Part of a small language model's weights: 2 heads of 64, biases.
Each number is 500 + 50 x the weight over its row's rms, rounded and kept within 0 to 999. Layers, rows and columns count from 0. Numbers have three digits each. The size before them is the row's rms in percent of the matrix's.

# layer 15 attention key, 128x128, rms 0.278, rows 25-50, columns 0-127
107:443555531385523501569514442485515446488440501445557583569566541502412479499566571621543492505498490546534546498485542572477535423466564543487460503456468454494542543375528461481502562465435550648517455475474525469484421490501522486431489492423524472503538498496564460470511582541551421556470491401554589461508503531513511669549497517497525543557520478422474545479551572461475503481498
110:468442471535565437506561576542560442468527442483515566423513525477515609467517613478522517523401499523564415510575424569609479534532464450511472464591514544494399445611462510499571493516532510410481487488541490453502507476438428469461481564478531370497495402470493547564466516513459497409392486491517477438501485498508432397532556525455527464505495491513476473535498587411483488554523
100:538523510449481488513476474500387538540509499565564469409555508488456453588462522480508467393517428462558414637493519479548544517613477432533493558452467510554484472449477587404514556481522397442528552439503504582463564460548544420474508433523456497551512458425484528497491509465380542462422446505463441459486477569525560495593519531439485539383511451492507495497456523582548514502541
112:464561559477473490462515474628495512514493583480487447482552494476532485435518549501527455571520465436461459473566483479444471462482525436538592508595507535560518454466519515499583532403534504526494414535494539468458491538520514470525457469438464522497514381461538565444476448460428536474414501438535476430486385426547595505519445507527583496436403594416569586556503493395478494402459
116:512513512453530502453488448462574437482469528566498551551483596443496424474528425498504494385547697452473487498508590571419470469429452468447499431513467493450505459454498499507539510487439531502509465502555498435419534519517546479442467471572514529542493518496535451534551528494365569520454553566550503529594491547410519547456565495481567541525437565540441538513387531423493459539559
113:431427448526510509459420478535435518461524454576470414479483509484586437498473436557551474495442471494581435526406490513542516557399544482469480497531528441555623608502587481434477562379436519448424505467494520531373472498518466495519491526473461465557460514553536574524504392407510508494570510525469446455493480500484531478391452459484536622512495526470437464550479476492434530464450
111:469481561448533536502540569504481490605421459557559484539506469529553503473589562452499571487534437458481490552487565562504525523396487584563372457414495523548553526535492616425474430558515472585513426500488510511589553531570483467471491529486542454528496471515552589514535493506532574556464366413485533551533517490431508508514502509550410459528529470363414492496517541459450473524475
125:486470520417511487431536479529530431464502517501499470548492510436477572499556565569567573597454539420504523529446516501530604475542524568431531393519387504485506432481474418426529434468523494518534567554490440471508507567545504509469551477508616465508551457562557535505457437633400490532604517470484461543499475554498452584559454460461491561505387517468469456576541511488424428509497
119:396500447500514524488448376567537488487491433485478507511435511444449491576577413495581538513503439544525427501486471494527379535491477562548453458505514587420521445533541477488589515453391460499524504507567473497480478567633551493460522461605510538517480500461527487505402564561417571438512540508483426480451569549505536474555460495455487518588558566517515528537562476575579573480552
103:451464560572487486503455449463455434449527456512533546422592551471594617402539453501473538493511469516455436530506446539482512468539512608483506462459419489544508505464542437543496478525569529542567515471459550392425489545513510537582500463444458622440474448458576491516439431505510474472509550641533527484466579481455478508546457388597525567493494541541449432509459540487528504484589
102:492466594547573492532412433496473527497489533533528566390537567490549448496466558438520467473558507523542472518567489567488511460410520512438521480519482519505504465429564439405483427509556542570564437407485449509478549443539468562501470526444459505512543508461529515551504425496486580465586477422470571406425580436513482462571551574491481548591510475561411436388536488502568464554425
109:558535558514490450635523473548539378497486564511517505483488452496504450538524517469547483425422477464618515592475467504490517510466526497570412506552519557489567534441455467500464542597587465426492568553449424459594506547541457500441505423500542493483473540445542574422545510444415429475482505503588498403526463476506553466484529464562563406482525540546485540418535469574475554476591
105:503520488522390551381419402600430595525430520500531491422526505603470562557518377516479493528481508570500521479545532458496497446506537512514418521500601478555522507541494455543604535559515471522440481554478408505538446484508445551538564499523525516471576525428548440521464458480482544518467652493445553426524443484554437551492455481514449501516576490460529482452534448438509507408534
109:450554406458486484581471568494498481522421441474479522459503544444477510556517540625523537528424532549476519502565600445555604450491513451496556505531336551442414502448517512589519436524560486508495481567473397555526533389516454502509517482495565506404468474565554508459529498565517486509509528564502390392539495460502472491489478505533416498450510594471581500545460546504506517546444
098:482452442596432475481419503480499519485487513571494522525593471488533510428500553635521460398487530514463494557585532507407495571501531509443453468493440374476528482539537595402449449518569509548439446481542542509494450513519561502451505453545546536546473440569537458533435517577570496436468477618509591516446469524438474449437578508487520539518484477405517512519521514563435607531548
110:598502405494473508503521521506504445600529524471511417514639507407459474411511542583540477431511511492434568505435543461487460462453422521534453470568446471514505519519488458532537506527457563584486528460532470503494510652387552549487518524565552562429520514480537490537434578517415566492492574527399463519511485520596526493557536434577502517484551444522507416537518406501444506527541
110:516624581448483515486457492434424473446551472473546446375534472512544480428480549595502623467484466498499479585474494464527471520537451460568378573449537577495490572530525580482456418578397467470535605546483505500452518481406520450458460478423552510512476439458443488569449472525503503552479483476514487540477459460494462521525422509416465511379498604508513458446522462493492464494531
115:417487485511464475507490523554527559545455555410529509514473510565524511479477464571548532500537525392449465456458562496463435553538497523439484426488580573572573514582456466606560442526506399485531506413418581487478510591488437458582475539499422603507504435435513541457496535561548540446462534545502441552487482483434554554519457518510483471547463473490522477510428445320491449512551
121:503467388493535508551446455552469520565590449504457549539458503512448615403537444497522463495508466436530631451525369455427493491482472435575480541484488500550476514481535488476375434607495540538517477486493388476577521594522440581464558446512449503489484499502434523460533494529546525534586458517528559455595454496514411498511531497512432524409459559432527491530528474547483506574508
112:544477399492432503491533479447575523600514524562448562459444625518455507540469503441480511435542494480602522560512503514378528518473542539557416504542478499525462491489491535562495525543535462373457496457388576541493447538477539537600513546509528518496440455447374538571446472468496508441508543419512508477571615430435477487463461492525438497553551493574569482437461463428513463492480
109:615520521598526439517545478472382441503551536509533513459504423523545509559529480530455427434551601499540477514491457553533522546439529525501549552525493474544539533496565504578495469598492524473469579466449486454474442378537444548438449501525503498543523565416510450557484511527441493458492482410514450546463517372544493425463536411557611483469475460395475490518470604534436529546446
111:509438542429453583394479543509427511486516538568553541465467494460446459501468516508443474566480470512505560510469575505518480512485400583415491480508441532427493503509490559480465425483495466553458494582462434445423532573581397530471466514537550616503558606482570483527548384504489487570614381497536511500465526483496556505433531492518452532542632501468566499535471508537409502486531
113:530499478498485566520538579504489517563504498511445402536524452502477475449448503492464584513497626534544492486535604433543461446574540522481524526485487428566546532471522496555414445423602430549489611443402429464491509480549395601459511502575456562524461521562562507538478591473469459424400485512518456574524457549426521401524423470445523501538472466479467505489491531476468593525537
109:570487586549470480494536506565481489502401497515559525478493438611400541419545568455571498536454448414537562608570589500508536599457564464455541511506473446455435555517548511527496434484445439510511548501503525556485478557431533535539536509527436501474509465402401553542489522457565456509574484477490420495458458489500560520484554400584550539569477518419402493538580578487474528493489
114:453535486476491562467445485517525402481491523497515470489491580506472527500447523467363551540461484573523488448489485442527428490525452568491534560526510410467489472550431502436409494537489427524509445413479492579568510454580530608505448429471537512483419534516495628460582507497450479413501545632497471457540574425411540446533460573510541532495400565448568478433494540546552503470501
124:515500523511454526566491443470512531472559407411443475482441497579456535546426564486510555515544527511508549559444538508535509502531515499549552555432524510427589455517479520393480459388499506570485391480555494423433565533457515479504541544479550554458459476413478501433558513523431563527521527420396525452572588506399471464516535485533488450550496476526535442456447614479408554471386
# layer 15 attention query, 128x128, rms 0.277, rows 26-50, columns 0-127
116:432507476522436465475474528425589510508528545478558418542516559520611447465463503454552482492566418568531422548449524470572560391658427466440442472522551508466458491448571435466472509478535487478431502536512566519530531507477489505555540502540447578488463557445476539473527400529506533466482519533567446385455463433474516471561482420470516546581511534492442504494514469456491404435611
097:475507494480457561504461544424482490464511510430527493482490477553404456486509491493476452454585491424532496456529554522453495495602539479541538596542408553467521515630492522476531536553390518501409495474505494480565559532442560528521474452445388466474482520496483494440533553604495488555433554417549494471464374403485460568466511418441511427492528492581476513497468602578384492484550
113:476542389499404552492513514499505532491439520447430538556522410478393498534505466461543509514489543506575484466498540463487535514599572549455518514520617475457493510479553409551528452408450485526556601545543520462505480444474578563624516562484504537552510470408508542433490466569490479476506494587499435476560551481474451474571475567553395429430541523512457494460515460609518516540607
115:488534519452530444519487520540484502437478512518437551414616565563526507492530552478531559359491546523546413517609444555427560486561541506481517474432440551540519420451463521485504435478467441474423528397462465409468486432614466561534538478514499482462600507563556361462513488495520442486446470571524454506575543542466473381536539472464539452466477559542446481466460520498484505471487
111:519455505542544502453485541453545459487377383563527595587514562522476464516547511565453486527479561530404512449460422519524431499517435582532562397451466527509455479528505528512508384503483535490519515489501448565546574454454516553586582469523625446461553440594435592467499461526501485469540515474542489529522477487509467622482528435485409406437475507533533521415553543492515530475499
108:521519493369560524442446530481577512509535545432549431489570515544492532481442548530521531475479520477528485452483515499510482496581393558523580499486454406464584514500505462456537552493544564508523504516473495541485475538365504515485487452606480524499551443557589496550624492480348471426502543470576496490549470469408547492415399593540508507462563436416507471479511525499494482524403
122:453487518546503445472443472434547575548493444421404493441527560504507480460507503527537508534560474524542400508555441494454573487439486500514528453479428479658510476423475534548412494433482423488568470505454476494557503581555524522550517514552539535469426506549466529510410367549512514409494524526421430539556442402446534469464516570571510511600497518394458441499529593490475523502491
119:588420515579499555392428481487438486561464530545563652511532451583499557573555482441482426486492426505476494543526526497522607480535479528406450532540494538498527511517526571499500438445433382512542546462445452511514548472483395532431443446465509460496529562533499522562447498579446463479435454486523573537582454593442449539524476465520510466548558543528514548563567566515507483429506
107:429472426455491536422528531527549493485580438546485463456412443418471510495529535434480572504516458510565509567500433600495453537518470543537498472524551437587501539506467595466555460422494460476458593550568422535535597515467472460449524461489576506543530606547478533525466550510483513463546434536508404491599524523545519545463500486466446393545421620616531468441573481483477485501465
101:511549457497483557567531479452449484518501478541463495440459533443501536514413444388582510454480435500532576469397492594473498467524425554368528537392594492543451465565544502581499508619471529597483522489521470498516516519531447420493511519565466474432528496515531503513601485430550514501517550442577425514531488432488514461434500445509442473525421548573459419454598579489559470505503
107:513402400491522508491412460491474431548470555453519503498476418486459569425544450534546434426494595479474478438497462489516547460607488526470542476559538505532490513517498546476438555496495522377461509592505570504451552547557535532492364613517389539481502454465539474544585501523468475492503453547505515431498421579541538516569551501506423531463480397540470435457424556433472470430507
105:538501489448527556474448479554545419494478476491475585485529499607410557611572486531466567559512433408461565556522458481517465535419480427473514464481594441472478624472486409588493559490474473475511565442451486472499551493546523462454536485469519638540472513410565570548505510520533560476472482510486530588551476489526504569537499485496386396575489477492563474567476479484598532473516
111:443402526439530468532574585458559577592530476478481529515505515527444483492474470385567494537532464465536442458475515478444599450480498504556469453488579440547488514437411478463488538581491437438492462397525550517509452545420522516488444507447554544542522578494514536542431481496539568462480467555413479576435579407552544486532538517541545527568422455359501533408504567510437502477513
103:427486482459504429402494556520474514509456484454446414485436537543467416493575499466504563461636520452518452510453523475566490492474497523529495475499445569459513497453395532496670590520501529527547456431476461540511560577435496483512592519566595456485489499529425432527545538453441458431527476570512461490506578562521487439509494435563437497492481507573584447606540522539498508404501
111:499440456433450498470455494506417433473512505449522474367569556544475519537571455487527471554530526525499387564528497498404475486443604366549518566545471546527477442413481488512502512587461463556484601492513488437530553497545489543481524492591521561501521539448513524464475467484489460471443332483554463506478482522459529538462463587486460512441444509459481529583592605474481554426495
108:527425550512467641491484578516543453525542451488466530538449512470477518524471531519513509621559514523422457538602451454483445462591524483548470536547376409554531523548456437501566523528558463461516488526477483468559432570483553482469517555529360465445475609460488477589506561542492431451519560471478535416490477410465490597446509484459513497477607455492449498495516420517502500433461
107:535566490493446492426552460618534460478555487496559508421474415528497506403472534489418454503513473583533406534572466504460469423498513506484584512527516368547500591520476473542451441435491589461526555430596524569537471409480479475455506477500587488533621465477530434423429429477513482437457446463473554437563573533393494506471563513502457451508563500520538547515508484512567538519488
116:438460489452410463530485505530521504518523450530447492425583498508525534563497450477548499458461546496479533491489460536500549571368566492466462432385390472486494515547483460523544549490514512544485479489568517593504427472459517461428439511487420466504436462497401483529529539557409526564466401597538466519443495510455608548482533595479547563566446375502579499542507433453603481490472
110:620501521417467454579615534459537414547453467461581540441523544505486568494427485543520438527569562487494501580485474491517463432435552486538558472572452528503517476525531495464520478417448578531450524554546648447422566550559486514510415479475523557532609461423517518552536538420477559537473499475493481456593460545475472480499464472406478392539475445502499526522450423457467451490484
109:480471488536547514543490530533502535603463599509513426493625496463493391575427518525544533484508529465444560480487465468536403389491509565504473545437446558502512549452494577462472566450519529467478515560554544573471546521442434436521546535561436457372453486483487572540480565501576436515520463418414485449511531497637501536585503478489474450449501501552406454467567480557554490479502
108:544550516521564481543420446564562571526449411525523525459454506520506609561490494420473531493454516387419438559501557435463512513572502558554513520343520454509459528456436545538437599495475559470494478497473483497544535531439460434540441400452518468482572468548481573560449449517548476393526594491527449556601505487610514514424497563509529551471483529480488467474554558478521534501481
114:508496482557499511456591452559439435492515535443515460513555519405439473479520422461520454483477498423455516518532486499435574428442467506539560508536459500475540480547381527491575499529594576452452459411533562641515620493507412475587543459430528596443494529600570542409459508503527407443514480519464450469522537564532476515505498463507488500537526487518516501472594468556417592494515
111:527474469491604507548450541510471540521534539494514442500588499552509464438517505494499483527547541424505494455439484437488499477521501476466485550495451448485512551433409537479567485531532482550567506566537473484629517479508598554616486518549514496462514431422425610585546453538545504511581453432485546456495463451474447455515495568526411466573467360617550513421536397444524584510478
110:455512446443488550444506381436514416519436553626481546592507481402440455494421410500521505500465524498529538585479574529438581461548425574529554539558515462480497501554469524488538583496528566532461456451580499521509459501474481455462533462454490407577591521590520536537484476498435452546467469567396510514533472425503487527522545399516502475529426512453421466576420468496455538463467
115:549513509558583487470554535297504494521382530501484431487540512475561505502473529442544393514497543545434546524531569516428484531497577456476524530511518440562534515486506589575467552544594540528484521578470429525544471473462415520527507415389498439539481498510558447508505488534476606465531407473513470488497485469473501444522377424451484521554546454458487570446428576480487498499484